Weights of a small transformer language model.
Architecture: LayerNorm before each block, rotary positions, tied embeddings, attention and MLP in parallel.
Each number is 128 + 32 x the weight over its row's rms, rounded and kept within 0 to 255. Layers, rows and columns count from 0. Numbers have three digits each. The size before them is the row's rms in percent of the matrix's.

# layer 7 attention output (transposed), 448x224, rms 0.0957, rows 65-93, columns 112-223
098:112093158133135165198110147099139166154132156095112139129177144115158178187173126123118157159100091118100134052119150156154138116103100189102175131138117074116144117155140103097128186128161099098149168136164155054106112116149096136180074170113134129119154114055096098173135115123129157141116089033128095180152123138114136125153125144112
097:147162091133124074124084127168157099112157100180168139168123150117148119143188173125152104187144084095157087160123149165138144189182147137123192085118106196091076144181161085132117118111061152103224107133122147134137109123091154108079138107137126140180142128053126133096139142061149132134085079140116165070102166125103123127096162122071
102:095098132105152115108074082113128183153080185111078150106112116181101156176137095094126167110105159134114114113067190164132097130058138154106091079136170058084132100126133112089137115165155159176105135102128105122145119097121166174097129091093122132106173147149129096213180124162084060110133110134165120051115173097123109119103116077140
091:099112121118143156070143157121148135165078127053129124104138132105109135141082168183122146125121222076108118164212141150102043130136123121157093101112121073172146138172114113130192107178130076154120097122133185107152116075123176162152108160148174135142077194140107112096102142147132137109159133172114149161099160098161103176090118173065
095:096101149145145143146106114183150126220096145150127096117156114156128110153183105084212115172092092068082113160104135143120146165096104112055109139095069136119125101137183247132143112124117157144146136099113110092111117124175124034147079124107098137156122164102165140144127151145142158072195078141117160127122119104109129134098057099137
094:141148066093117144120100160160080149122127113174147152109163112170134086111131152136128152096075110092151103124174114110121132102087150145173085183065116153150159071121147141147143155100077077133093143147137065133111162191145088100119113142111087099119134072117142110130135113209176129118138136146141141157126148095095173139106167126137
087:119101100171148141103070103144141120116103116116200119099151097112129113173103139118086160132172114115135064112131134160095139125093136088141175093169092136103091104181125146139089121137170116086099241097101150101109080114117119125098111140132129210175150045144164096190141126144097125166159115099154047144175120105093135084122085156131
098:146147089165089139163146141140109079155089109133124172131141132120143130159202135188121114184143126107141114114063183172107120140131141125117144148100144085063119154129173165135109075189127152182130111110119165117142122109067134101134116079126103072098179085141104151180101124115137135088086183113128193035067093110181136120058151074155
091:142128113181156116132095092128168143131114092148175108130219131171064165109169131140119104134104094119107108132059086182134165116073126086129143132134142179193101108173086110143153098109138094164136107169072051109158155132179156146138089148138083125198101115162126145120144212077141183143086103118089133175184104161116133129131159107085
089:094096138113159137142156181144149123116102151156104110125116169139118094125128123148121140107156118142144170131093171147136117176146089144159115158142120114116121167139107056148129115108097152115099109156170155163116154129125107160152199069105090048173093142072107109116089140182178153170096105174166135122141112107077080085138138141163
093:129138108076147140144129170174115130139192146113153136176148116177134141130087121134136142150103083154130099061137144069129165149216114154057140150117044117096120162124084121158117070040113148141155162095154144150133140175136145100187138091073181147136104110123102138137152142119088085154101161096065091101086155195122111163162125103155
098:132121113136042113109110087089170071124082110179107129103096191182116153178107118079076120111155087146110176079140108119160136058142117138118075132157129153152094095122077110097170124148121065087147151164096088188133120173108144146150161159134125143115168097135104140103103145079167102101107164086157131201115181167148165175215125183133
093:154119132147131100133099114121107231125152122101140130114118098127147134118119080099077124106164131088080169159162141138109144129063164121090125114129137147139144082187076120113162146137143065111097093093170124138110110145167129126095083162180115171132108080200199132121169090091100106160145122100114127176183131129127105114118142208144
093:109142103116136110158115177165123102140173170092140101111080045169153139068069101149124158087137142159137127093114145160205135122165125133085130123062107140088157075100150123178103133139101096108095126131112088153142143170143108138168159098138094168155076153058099145138091194140094090094159194120039093129120161120094139112138151097144
097:162072122143086090166131126133093127109098138109170190109115097151178116164168189086143096139108158153130101103108130136165110171162151146059142125118073076128104134131113072104092170173107174124140123165088111120136139201080118140141188151084138130155079129086102148087106103094146066119091069123117152129077101139109180123127155139107
093:122135162162088127109176091050159104080138178160114135086077101095132170142075126081149087173071168130180093139061127109164079175083102108151179144137102151116115110170118132128116081115112113104188104217137123132153113109066142143132126098152124102116091214163116177061111134139121174111150104136116144163099120185113129147142091166100
083:124067185139134118103129139087088112109134110099115123135137115115122085077167096179195130137125167136124110111139164116174200129088119140154151160129169086065190115117141101122074150135140200143108117123140120095134172159071085138067153116129103168105150102063118125042074131137124144106098140111101154155096172099141098187114131157089
088:108144066107084146173155123167142134149129099098204092161099122132080142139112136179106124151123131087113085096099149145094142095158098127123146115138080114187106131125112117137133129063097059112139088130134147129094139066164168142138086177139139144125129070117129094124078156174134102155116170125203109141182190099102152190189128156070
097:110080136120121179149122108142132125103119143159170139133115144078149233089154092084131100202156111122129112117093188132120129133128058099061144081137137136109134133151202121186034109233161183122119137083180119092141094104112121142167141112126106124129145160145129128140112084120184079127108079127148118124107097124139088153121169134167
099:135090040130086180122148106137166170117053136105091125139133136098097092167130139061114094156111145135067180111163124153135085114069117173141124143123138152094149063169114083120120126162129147146068110197115158204164119141101105130154107089081164125167122142120128129191129080109080126131158146081147074129156139125169158202136101128134
095:123110156156125162111173101117066129145127144139119119156193131174152135153112104138115087148107159098110130130156141122142162117189146123101119095084145135148106109135145125051090102132084078133143134109103097114130154117135110107185078158080110153074166148167193137074159158154066133118136125140151155160097144135122093179113154054132
098:127108164142147132083166110167080117083142131128137150106127144160112134121140070155130095097135212127138115129105153058145136138105066162066072054172091104139152129125148171147133097140173044091115155135204123101094105081173152123142110145166105120109075111154139124113087119120135145101173157144075134167166104137147169141098126093167
088:120152117120097103128096150173116136160154097152141126167166136053155097106148140100090173137164118174149127108150186150111139110204099091131061158205184100141080188116133164164165130114117177091114154112106118095099129058171139105120133131144099105160100157158114093067130101128095168132135104145134130133174116160123157102127102130092
092:177078115132151157074153107122115139163147148131143150103130166102059144230133129092183177146144118166059135099077095156145116091053125096092104151065151135165126106132073130147087118103131134117131084098164171094104144157160115127114109128093113169135150097102095111159078139104185122112120116087175115159116209149129178074180116113114
087:103123139088110139108091206174094139100104132156115177104119134122149176135119126118093118164093139113128175092190130137073125108117152089143049151075102130121082108147131091168125144153160190153155109108094136121106070141130178143140131147167131134113078047207090182087056156150139181111165103149184167156136125125133164133134121081091
090:152181099134139122128187124113157086116136116163124128141118141134086157094144168055145170136133150173117110095083140101143189161119166099153119103162156184187047165213099112155123143101166159103163114086139124092126110130147108131076138076117156177152176106048043129155076110141126102097117138186104160083115140159099150103120109144193
092:133182134088110086094141125091119153111201117173147191144147146156125111156149129185140136093098109128091076162091130165091104180155146140117105104077128127078130150156182064097094102097132104126118080140104135134158140085104168116115117113115110069135119135151155090120117112167170099153113119118087112150087148173128203151131153089133
097:129121189145063140155090159137125135142133162068181119159147125156129108184095077145142096180130162077109082118130204113143113127128115105134136130135079122125180083112114137117168124133121099202158078126116156153098128130161167145173159145090123071131096082150113151107135110155141156109075107119114143092146143122157117115150130123091
088:080108135128156149148098105161097101085087085096192160155175100147115138100169120107160129177083159114137124106133089163121177104163114142135122136130151124177092119111084164123080145175194160111155139121106089116108163153176082051187132146068132132160071118168156183095134108133171121077116122147102145130111116155132154036090116134051
# layer 7 attention value, 448x224, rms 0.0507, rows 66-94, columns 112-223
101:162087114138187073085145114135084123182142101115144116145105112217112116141161097149130076125105116121099125167122185155092104151131137174158111155179152077137191135134110138119164195123091033085107129136145121114077154110135138138077119149104167130116110159087071116145127161132124128158114148115123081155164127135126114105134158136170
097:140102103109068097105132109166164135089095170157127093158109095074114111143206131143111133119169128085152096141154086172169176151116132116157182185110188165127136142116148169182107152116173141127120149107088152152115157172123174103148094123177091175105167140113121088128142095104173124130102161169144138125148134119117195102152139126190
092:099163096171136114160169102177125076123188033114129141143104077146145054120175132086133090085142078069133113159131136183154163180122106130143172168169136162116141144143108134090094135083115154156106097129082148158212131138151156137090108118091137096147116091143141143131152145152155133138089089130085102117133108120086147116133133141178
098:075109142109163087062142077088146179104097112095132116144152125125104215115090137158138089131071188100170093126112127145182102149111120180097070074135129134135152178164095146112208069104147149145178167134099112120096117200179154143094108133051123191111081110129101122123114147117170156062139140109138134100086113071126119137098127125164
094:132094101132099107168182129096120146119138183137079115110095081121095140139141132106180106129142112079132117168141213067159119090134112109148063154125153139068119184101116092081129128148110180187139090143148093057156163144155117083136103134131145112114113152125123113088165159113092127084112087102156147113137068228143127182124119178119
093:122069154136143158119156151154141133120135119146170120180092163130139208068185105154082120067126126145108103101065154157153156075144099175102108113156177106125125143151111135146183098141136174128103134121123163128113109089120102145117106172084155132147137073182170087112129062140117145160133128133123127122145146155140162128093113133068
093:122132148093140055079103062171137162114101186111106117161095110163155140149075130115164093101165152139139107157157111168102174121096151151143078173069128097180181148059143123164147111131131041084158127121110109144171114098149117179115148106157135128118092142056140128123135124120163147099141096060116111123153181135142142133171137126137
098:125142140165175125108174136078074149106148069166158140131134110129158118157134117143147145204162113118123113090101190088147070157083113163131121110111134142075243126097111132139166159071107084109118122144139116074113150142109168099088152157119150091146140184116105073115101121131140096121153141087182122149170140113142087085090114228153
092:136125153133158067084126102115071140120120061140117091124106114156062107155169169120144079110139135139101085087206079115095111114149123116090105219141139173128157188145099123171136165145157093144140138115147155122144185157166088122159126174125147143117139132085179150132151144118101081105093084082130143097146164102105104163166154065131
091:167136161135082110141081107129100138182100170140106141091122169129115135107086146125148175151136164102070103178119134080154166129158135191182150074172147132179095118165090169107127162161126087145169131095180141082106156128131133133123151196165088075105123160104154180084121150139133105098076081170136172152150183112124115121172068112149
099:083178109133138191210110176159135142123149170131146151114128100082071132101126171100108154172144122174112126164142133058117133152118058089092199145123127182134179148115082147141089157131138176108151133168141172106115171157085086094154134147116113156147139127112152139140135123115106127180166085139119115060169037174095086177025144118129
097:074156135192156142114096145095171109109132111184103176091179137072187149126161127155150150119075110067142130131091136109144074089130123106120080128124078137174088080140171147139074113080123189173135091176063185100160132121120083080106113145138124160113118129117088135123143109119145181146179096193097120141087109126158166112120126133085
087:178106128119093173143186103119061175110098117145090124081165153154142098149123091109140112114168139111070136143107143091091146118147171106166120141095093115169134154110076095160224131121125144138178163090172139119087179206178151128134057110115092140102168151118156196134174130128099165135155096158112168178088049169136116189136149131118
092:142121134051121123103102135184142133111132185177123137125104168113097111102173056117135093102119145108073100096109116139108146130140125123127150153123134152119153136130107120146143156144094038086103138156146165100142150092158186095145118123154084065065188164146083128102178155132140185122141110128182132139088149122072103142159205123181
092:129143129021162096128138158133082125169149089128171132125144096154082129098118073116150126134134119175077144130152119172094171140165104156141190060130078110125124122123136103102104136097151133119065110143133111096159169120148125086136154093110092115161089160154131145098110132132194112141175112166053131135100122076137100141084171132147
088:114159160175067110092094133124179134119163131117139144152156154156133132174092150120134093152122091118161109141101093089151187147117076196072134136119162145151127135056107075115146173154142112089071142134100146159135074156201167095192121134146076131091107174093144152122125142180080079087123132174132088101126120122137123091104126132139
089:131087136179165101162108150125095120165146135132162081131109138091160141083167131134123150042169188095104155120058116129128118094108104139154175135143109169114160143104097103101092130151110101104139067139125122084166187166097093151108140146077136105195157138151174137138121114133109110066091138110138086131163103169143176092141150143184
097:078062081161131066109128127152110109148071155144085120153125085160091137134144100148135104135101101076114055142201138182096103127147204130149157104162168182113174193076076108107171137097147098084099159102106172180122148136069176150138158148137174129117129122093085084113115192172132137102128165172156136121128146135086136178114151111077
101:095143119181128119152117086201087094113154129141147116121118059120139115126188124121113157105154103132058101113103167094152129115114152105113133103108071119138151157118107152205058136078048157095119094126140136084176148088093097148127143121162126069123154167139119118126118131142143121156159110135183138104060069145150147115148177109095
095:092153090108133108138159186134111157150179185083134088088146160071113112125124134121129163135127154147139149205115126132131106153114138118113137112108100149076098115112098155149145120062156140111169141150097163126089097135159190097053120116151072101105140175120109090090033090124181171122119142104161122180108138092151129100152084128130
101:135109105175142175126076168132148105100128156153142111120113059123128149116089041124141145134110143109152166153112036116116129103116147070190143156112171125077095149112046101123069121099122155093107101098195159081153100111153103165132147150081161110160156121157133174102166077148108180115182177128165077123143167098152160167150122145148
090:143139215174165114099145108115085172136187140157148172112127126108121112177129102077144171134139132133117144114149143034109071156114131135150127147145138107087127136132186080058149194116183165131101151133101158131077112134097084121117153087134160151099147136138175153091123172095130147172126075124133129089106142109136136087095150104135
091:131181062096115133126138098149133126058127140162060172085109090177115138082113116115183119134127071120092136147147092208110136140113134177122134159135133164138159124131125103171116140186145078110111125077157148190125160169087130079117163149118125158187165104117146113163136083189077073112137179129152096089087137143132094071064180150163
083:080134112152155084164170085090123183150182157080140138130151117151159134136122168122155133123135142137204103093105107100162152220186147205187155038122177149136169117129121118114124109138187141159080133089121177069105096102096094138103167138133150151133111135105192186116152137183101133129103098110100174097062094142103172120127086146112
087:131102136051158123127154106140117088132109105115133097104098083097120118121127092150138121160138102095128165102192131161145106113133136133101138158149171109104150117143167167095117150097132124122101129101159164156096147160094117156188150085108128180105076122074182096101115096156126179126105184074134192152171110219135161124162101162126
097:184118092118133151113098139097132094157131138136101156113140121141162140054087128130097120107189113066069042156160170152137141127148139122124135198169097140129135126151105183147074167134114085115164138145108104128192146128153111131095164135161153084133117175141089096112086170031092188150137155146072159131129149118117136098149113139157
098:150147134200104093146075129089119098134112109093176116172151161177187092129141145112165115049143176121129081141156086143107182146163098192146094078114104172180104111112143111060150110078113073167130120169131111114140121169148084112094129100098113147114139169076115137136105127112104143081091154119170127150141138121145163131172129151189
088:146176137131112124115130121117099163059096159123111136165069132087168101138137087169137081149136138139136122132169113239188131173122115126117116104145135130080130102135098114090223128138177103167132138172165104118128076127122143093159070140115102088118114092116087059100169137126087107117141124118202119108151096136169095066115155129170
100:129191166135083144139101157107132117101071134073144128174128064108172155130178152137086212141079139140129195134099092175180065057153138132137117112137122148161134109189137132085098102113122158173125154146126104153123133129122140100199145128126106114137110116160108088142104134144090068087174167176129110122112073130124142174166104160183